Part of a small language model's weights.
Architecture: untied embeddings, attention and MLP in parallel.
Training: a variant of Adam for these matrices, 159M tokens, 4844 steps.
Each number is 128 + 32 x the weight over its row's rms, rounded and kept within 0 to 255. Layers, rows and columns count from 0. Numbers have three digits each. The size before them is the row's rms in percent of the matrix's.

# layer 3 MLP down, 128x512, rms 0.0773, rows 0-99, columns 384-447
094:097103116108167193111153170161129125148096105099116105166181141168124109106144097092114088153131126162102114138147115119161132083160073171136061113103138127097124125143103168034160112165099035
119:126133115187111104145137126141186134126098113131166102094151148166108161117119089085097129148182196099135130112115154139155099196101122120119120126151153142128140141171116094153095112130114101
099:155110080161102097146069116159104137106113127147076126139170135154144144145130097125123045221150164153121138150064108107147132142165146142154074088162116128192056053125125129114142139132134181
104:110160082065156141071182118115165145125144129125084146092133106142155129134168206098157131078149109107118101112173211176171109136158095110089120104139178181085142150129119134141136176153140170
104:163115114172093134190073164118143117136109148130118160075143141110130111095196068153148150117073085155146167120107121108161138119120152151118130129106122112114127145170116118106111127137189118
090:104102142165082112142094102149095158109122140114111132107158087133093085123156182136134163126140155158126119164108097146173186139078084114103149134187145049197074116142113092129139054094095094
096:145151180074121134146110169108120154093141115127149099131140162159092110075163116108121133140116116130189149145102092127127100136115064211190095140184124092164156138156132118142151167158166109
101:058143126083221185130181065150101140092169155179080089124170131086139150128120118118144098183166054153102120123124099104108045169069142125134077160115140138106124136086121107104114097109136141
106:159125130083098132106163125118128131154112149177142130065131113111110140059139102177100147102119109114071109165144120142114140092105151127138165144111161124067136091145049142140105153114134077
094:126104155094215146091154084126144116097098084151129166104183128105148114130161147152069138122120143095115086129154099134168165117068104081043127096112126108064133096068128133165099161129142148
099:142087133136110164134103142124115153156117096156179116126124131120099062080097180135104134111159152085150109090158084131113138142150153155145106130134150161165118173137086170139094095099108064
097:132141125141115122151090119148175167071116064127100135128108164131084121179092117143120136118142166101105077154072119135133123083200124122141130058112089090186103150124129092133165127145164130
098:147163111085113059108110166102171137110043072133077108147158181132129141136088045143095108104144169158134135135148183140126136154170132177119158163133133101113142122144135137104113095128139104
099:155101192100137155189209077067143113158213136158155149181097187140183142127148100089151118136121125144140146147107170123090094116101080153127117182144139138179109130176205107143142076116143112
099:106145013122145104127167127132127165131153069135140119210124154198126118092119160154126128143130148111112154134145133128145143132172187153169092122149143148150141096135091099141104111127195086
096:111152114216160165157071125178197175156099119106145130137107172121181082087133100161179130118168146177116088072126109123129127127090118088153110123142125144110153170099133123200173129093141122
096:154162140175188120078114102124095157099130145177082111138093133182155107107209133137099131128155164116129168155121144147052110095148117119145089147168105115126116168156116158125155134131120177
101:147159065123060118159074081116123139144137110142142127098169127126099102137123151112167101066125103117167099160123134209137087153167101205092111167186148114099121158071148152136114081171120097
097:145173076113147118142084104120135124131116111145094054132157116165138124127096144144139147073152133138181062129119114131151108114114123130119098121141133141166105166130147140162077067126094126
123:220087097106156120132072115175144074064157089132098189114116166135118115112133134147130116094178162161101119151079070106066117127123098145119104150083132132106114100095108078149125112153031135
103:141148200055139120135086090142162096128135073100133130179178130056110151100128154119112153202122107167133127082151089112106180130142125118051112115127138129118135137132148110156129141104098133
096:188124161145115110078127154177098093164112210154170142141096103103133119119147135108138156115143119106119132134185115162140096099148143109153138097150126105133135164104142127124131173131176130
101:082147127141114117098147122117095149138076145126109096087139137103098126095130155101150135111125159114141105137130109130131130082113130154168174113096093143148133175137126134151169143120110144
104:117135116137152139102085126133085146126067104124125139126090129154075086096129095130161111157129141112161094169169120161114133131113211147163090144105120146160168194146100048084123147103104097
096:119093147130157122200136082142134158146156121135104139196108090082178173097083158104158118115107113145141185085175120115104122129047098129113134127112152117126085086114169102106207098059145129
101:146159091148161070091098182132097171111118097113158080142075159181188165140147097119092129103128131056129130089153115180144104117083121130088140116111100145166134157143078154095115149125108135
091:162141197144118163157155110092114163144094159084129131161118162134156122106162124126108166151154053136187154105076107180078100116058079102143119135099159155185128129086110165148128161097150167
099:107140107202079097116144165138091105177116137158115144114144179193118145095194119128127103120159097163138087082114079140099096179087116087088153138154118177110138121163122157147110090171156106
102:131151171128081113185106091114107115095138147124161085085124132180097114149087165151107112125142143127151157110185143175162104126107134118175138081108048093155099145121120169192198075162125149
097:092115138185110125161128102144201115154190147095132187141108126094114175078163106122118118052068089140143130094100145110119067089145178133113170043113073150105210097119083125101133119128118183
104:095090121100162096117114126122131071112136135083079123116154213156140142111134077138156165168131112139170124154123138038191194106079154074172195135055170116125107152123110198093144143099164156
109:098166111110167093172122148148111113109093114114066164143091105122156158112126155166172073064080082154096083125103090095114159138192169126104077115081157144042119134127163150131086143180062124
104:140143131121099089132128145115101084163132129108123106132061150118145126076088140138137165089116165135061091079087148115115121119186138125120145122160135095135110131186188125137169154119122142
101:143110149086169105143176073110117124152164138131153147177148075099138116147176146169126129120101118150135133102114181183103156131114142114060131120118055078127104152121141157147154135158156149
096:140121146119146096045156085142103099138145130064160083121094121112120093148129090159161114137117118109070105161122158099103096178078146153157179140177091163158134195153178150144143190100126171
096:113087147136079154110071136112160109126141144101153094150122140193134191195129085127155151190127104148097162077142142125154148158094110145125173150173107176135135091114112045101104178164099150
098:127119117171119111096205167152081157141133103114117136158079135107151116106056148143109127116207154205072091126132136120143132036143086123132142077127071137138143132071148144152139146112105153
093:098135155159122116112126168132176098132089115122119185136134108146161142147127123108141152132134129117104158110193137105091118174174078126122115133128184124088172144132155078163090102118140102
100:151108107137155100130108199168140168112168152118156135173102170096127154144127071143129115084136108122072141139140141149127075094132177037147193137104182102109168145137109122153077171046080167
093:125127142190095076077122151154157103132072102087119145084091139072132125114156182113066101115106105093157056059116115092149089176149133084084141115095120132100128107179117154112140114140159074
110:141136099101125138044152137094089133129106108170127166145076179124096149111166151166094123085148153127148161089107167092040160088154156129112126084093152144117122131108129091108143106158118144
097:130130138155095144132115146107126055141150140133132119160156119133130178191101115102107162164106105126126127163148137106150105158129153141175141127188146129127141126145109120116101114086122133
097:097167123137133132094143132138106184139119120111176150173159160125046094113023138107101135116158168116154107136089090074062122110102166136150129077115143149148130157128141174074146063105146122
100:158114128108069153072145096117145125077074115084104070159168125167123153144109112170060123141038130115065052122138150177161112112141150128050118106135074141138124119092125111170073164158131147
094:154124128092085107140055136079078166098082100063151102121128146112080126125133132153142198086137191108170103149165132174150058125162161152157116186204141122128104118110123098151145086098174122
092:113130124121143137154101173109144127146141154136154094153141127105115108131129108147155077149136112118126145100150085148036124108126174138162127135160159118130149158114124141149160106172107125
098:204093153122152097107064108086075157151197116106100190161112151125112111157127079115130186174147093134160103164135104206129170157134128106181151132180103125119080125153078107117131147109133052
108:186130138137104093136136159099194050162124149094145073115134081138086094129099145169086100167124112111151178190145164097148134105165113165118124100109145096112145151163106110106090179170132117
091:150118143119115197121091163174131112140149078186151119133086133177110123099121148148127117191097165140100128151099139105115182091127150121175061156103143113184091099135122093149138137188087148
095:120154127065130097075122109157106128040151170180101216104106142109173121149098159202157166093150105140128144124092158073108125077111096109138074074140091171149093149103177110073179106146091155
096:096101081114117182132103132121159134124170144164177144139099133192140142169086149125104110080114080105146156153131085132120152084091131136098185154146132147148123138124131125137107140101063139
099:097120134140136118181156162149144142163115153171148180128159083130106103157103139160134197105076161187108109116168124135156124116090153197130072106116121135110113091147125162154158060112130119
098:134093118117130076098118141104125147118153125130131134128086079135174131133154189161152183095111121132143109166111216143153144089150061142178116158074116126087137121109086160089172114113142131
103:154147070136120139182142119066140087125133053091174104099195041095161166165130140104117083169159052080172140182174111100109156133144126095097145166080149123149147098171128140126140126127149110
099:131136213191170139097138151100070154163153149156121107075105106102186189169116150094139186136112182130075112105106189137140097101148172093143102110154090072128121099150132142118142067097141142
096:121133160112115092162070162132124118152137126115123153109149081092107151098084123091122079185140099102128112102139158102145152167130087155173102147146158150073141124099143096141124121060131098
097:146172143133125187109102162162174110152115170145159124082102183146119134140140175113129165142118127058065175133146128107139111106114118112112167155145117094135168135173107177187124152117049100
097:219101113148140139109112070132145159083099149136127190103119131108155136190145118137087071076136103095101135121109123182106123102130137124118142114104132083162187086139142130102084149133122198
099:129105083124138080138149143107078102150106088166136085202173099058153088120159096203187135123101117124164156110156130158150113160117123087130116082046142142090120131097143080114130120137161140
098:144161148153137135127114096159080106156138121128106116146106111101121114108130155148115124120071103137188175130119170130124177072137100065136115074058122094061150204104152085144138175165178091
100:124197132076153173138128098125056102117121206127145123107122110165105160165131099113153098155155135113099083120093104120152152138145194158137148153138096104108150141146114112082102121160120092
102:105139130140116173178149115154096097125165169088085085113138184167082111151074141127119113132148130147158052129105112105103127155142110080100090066093139089079115114150102154096095107103148113
093:168134167181147159129146092096173167162105106136131194141149083188115117114073148111075131143140085127128157116129198119094122145171094115153153146100206102115194176109147163136139193128166152
100:138161126098061067141161124109090064214099190168141126098131109111130114115139134145148163115090142144093122106114163118163149145207163121092110083131163153133116126111106105135133187155107124
101:128171131115154125158103147094152125115128135087094184149140112072154099198067095106117079198133186175091168143148122115226170171144084146162156142153165128076165111180157167132095089132084150
095:132112158119200144125136111177180129095170153122148090185150113128145138141100175112139110104121084140131157163145132132141077129123107149162111079170126127155140132108163096102097197095127102
087:143130126106117151119113055085145135155179075099139148124103123132115142153111129138080146136103141124122125118153150147076150177143100181079152101100134113176116114135157113144147124110104153
094:098131173093092082109189157117107162135096114086145131082112136108148122172084146115166139124105095182104123206112115106226088130040160074158075106127100137119127125099177052129213081108122089
149:073121110063141134144137125153118090076131129075110142137149134139166126187110109201165043125127094157129112158127127165098111141138131112105079143110190165039148131143091114129078140151195078
098:199089158079163106152118125100125154131148133202106079102082146070154145111143092146145195079149140167075170095120196123136106163124141179132105145110129131143125182086095132163096123092142165
103:092174076148126161217132124118120082109135118090120084104165102133124090119080141069086040137143119088109107117152107134115098121112141124079157146178090127086112124073127100113095142148111123
103:096117155164079113127109129119099130138128108174177172182099098158102121137142096091154107100145162070153179187110120144180099113091135129097133079137149140188120117144109192113124146095106191
098:101075167099071119077129096172123112128085117141138123135150114090130096116159165163109143132125141082092121069067112133132080134169090155087151153106147108108106073178116079106127156111118161
097:103121187155200088174107162119100109117145123095154146125150138153186159116140119099136129050091112122082140096154146068160068110178136111140158095092153165148060128074132112173154159134131086
086:116129086134180162106130187121077140151200161126086120153109106174173164099158091069150142150125138142154122178132171095159127100138167116202146117126162067135121142118142147121123153097097121
098:107110125136099160118135150111170116190107090107093156082110062099097080120106129153135117100144130084134184114148120131094075129121185170093115089128106110136177098143143166130116150096146133
099:081117103130140122144132110097130113141067131171124133146127140136088152138187113085124123131138133112115099093081092134091084127115125181099126089135169124151108170148125115123106117144104160
106:088095109152113137148124190130138144176107109064123124139185141091113097069115130172105079145091159133059146137107131169113094164155113141102146156150177174117082174148163134144092107113081115
101:167197117162156127130149169128151130128145125133137089108161122135205128120151074122114124124114130164112162108115164110088142169063142163125178165131107132108108094123094117132083135178101151
099:121129068156107126094188195156120153090080176102122103096092120133087107130115062088096119100150119131164090127113113172138159139098128117148180101075140150158165128143202131116171074065122131
097:111099121149064141122207112098118131128149131184132151099159101169130137131114093110134113117159115128166151120113117132090204110138098176121113150145145144193153163129114093155144111130085123
102:120127129114127133115133119124159145104144125168127078108091079120124164095140039123133158117089194115132128061153113144117100144113169145177088179108080103166093069117098106129153113174158126
096:125108172109142069148130149156111137109053147129079104141146102144129163111185106085158189169117097143126108144083140100065174093147130090156131105137117159129159107102097166086114151143127097
095:145123118131137136138110093147107131187101136161173163125137041117114140125073113076167130023175080158143148164139133111168177174116074089139088126120095107146090114136138167139120194079136146
101:119143127059156070130130160146111168122119128158152082169103127148167101157175130121157190096161147118123140096124085079156104138055122137082150143151135201112110117100103182143147134208104115
096:182094162072164160114180205116119173111145144091119127106160225123143130098123094097107077145158121131157163142144071115160118140162136165104147094076116085121181112155099147140141147158161154
096:142103084107121132100117086127107073186151106128124178134129174150121108178084151148123150146132127127107161154116095134110109153120155108141117164150122102127107092178180152139109130126127083
101:147133101190114102129111150122147137146119170103114103158124129188131169108167123109094141178098152134114146118128167102179128074089164039077111086107098124116146103185109179102179172163119166
090:083058110118101097149086178092099079131107153165089114171139134090109131170180126107144123085157116174226182113132110147155132150118172103160096161129129163140145104113095129143155159126128114
113:143116130125130182129113097135114161106142118143130139186155124137110158122133160111145135103127136132152079141120114113087142080172089163112100118055107122142134112097073227130138124179169149
094:189139151143112132171141122171149077092145135120131133111127132114058122162127081106095168118117121115153098151161088117190150180194117078127140161151190132156133110120073124143159055178071127
090:072137132121151143184126138133097120124146131150141150124150108103117117112083114178161191153159168163097104105129140037135094119137063135173103101153079184115109076100200123120086120090144118
091:140140189117097087137121084104142108166128102157139151110141171144141174157149111118142118152086127111199189104143147170180161110175094097148104166066106155156142177178127143128142125132198114
096:072136138160111116126191128153121165088123128099163047078125131143129113120090132110140107118089174119103079149158086163122161087080156149153129161171130187096166167065197070150153095163113128
105:067141173131143075156121141119110116159146133149209108163085134063122104154134174096119149124125090177138153181150157152087109115052151109117119091089120123097081109133067131094169126115167090
108:118129108155074126067146144120125180126086137126100066113087126150070176113148153121093161133136135149128091138132149137092160118166165134140148154064107128155084116136134179129130077147111154
100:142085101111112153133163113104070121110193080102069179070121084060102096069115097132158142171144137180137137131138159142123122090116159160166103117152131157121107102112089099126182129125082145
099:184151131153117083049082135151127138129177190097184149104116125107186125165112087123170099140171161088116136147149111208143125124074094119093106127156119119151069123073095207148121148057120113
100:111143127162170117141105155144110107079108111152175148107127123078104129111105125071124125181140111039141132060116178119076138118155167116149095139198120149074121074121114069141126103175121113
101:127077088108102204093115099157156153121147114088064164065108174137099113116122175153133151212114122140144075126091120127207186094105120070127149218119147098111155123069155126103153155153122165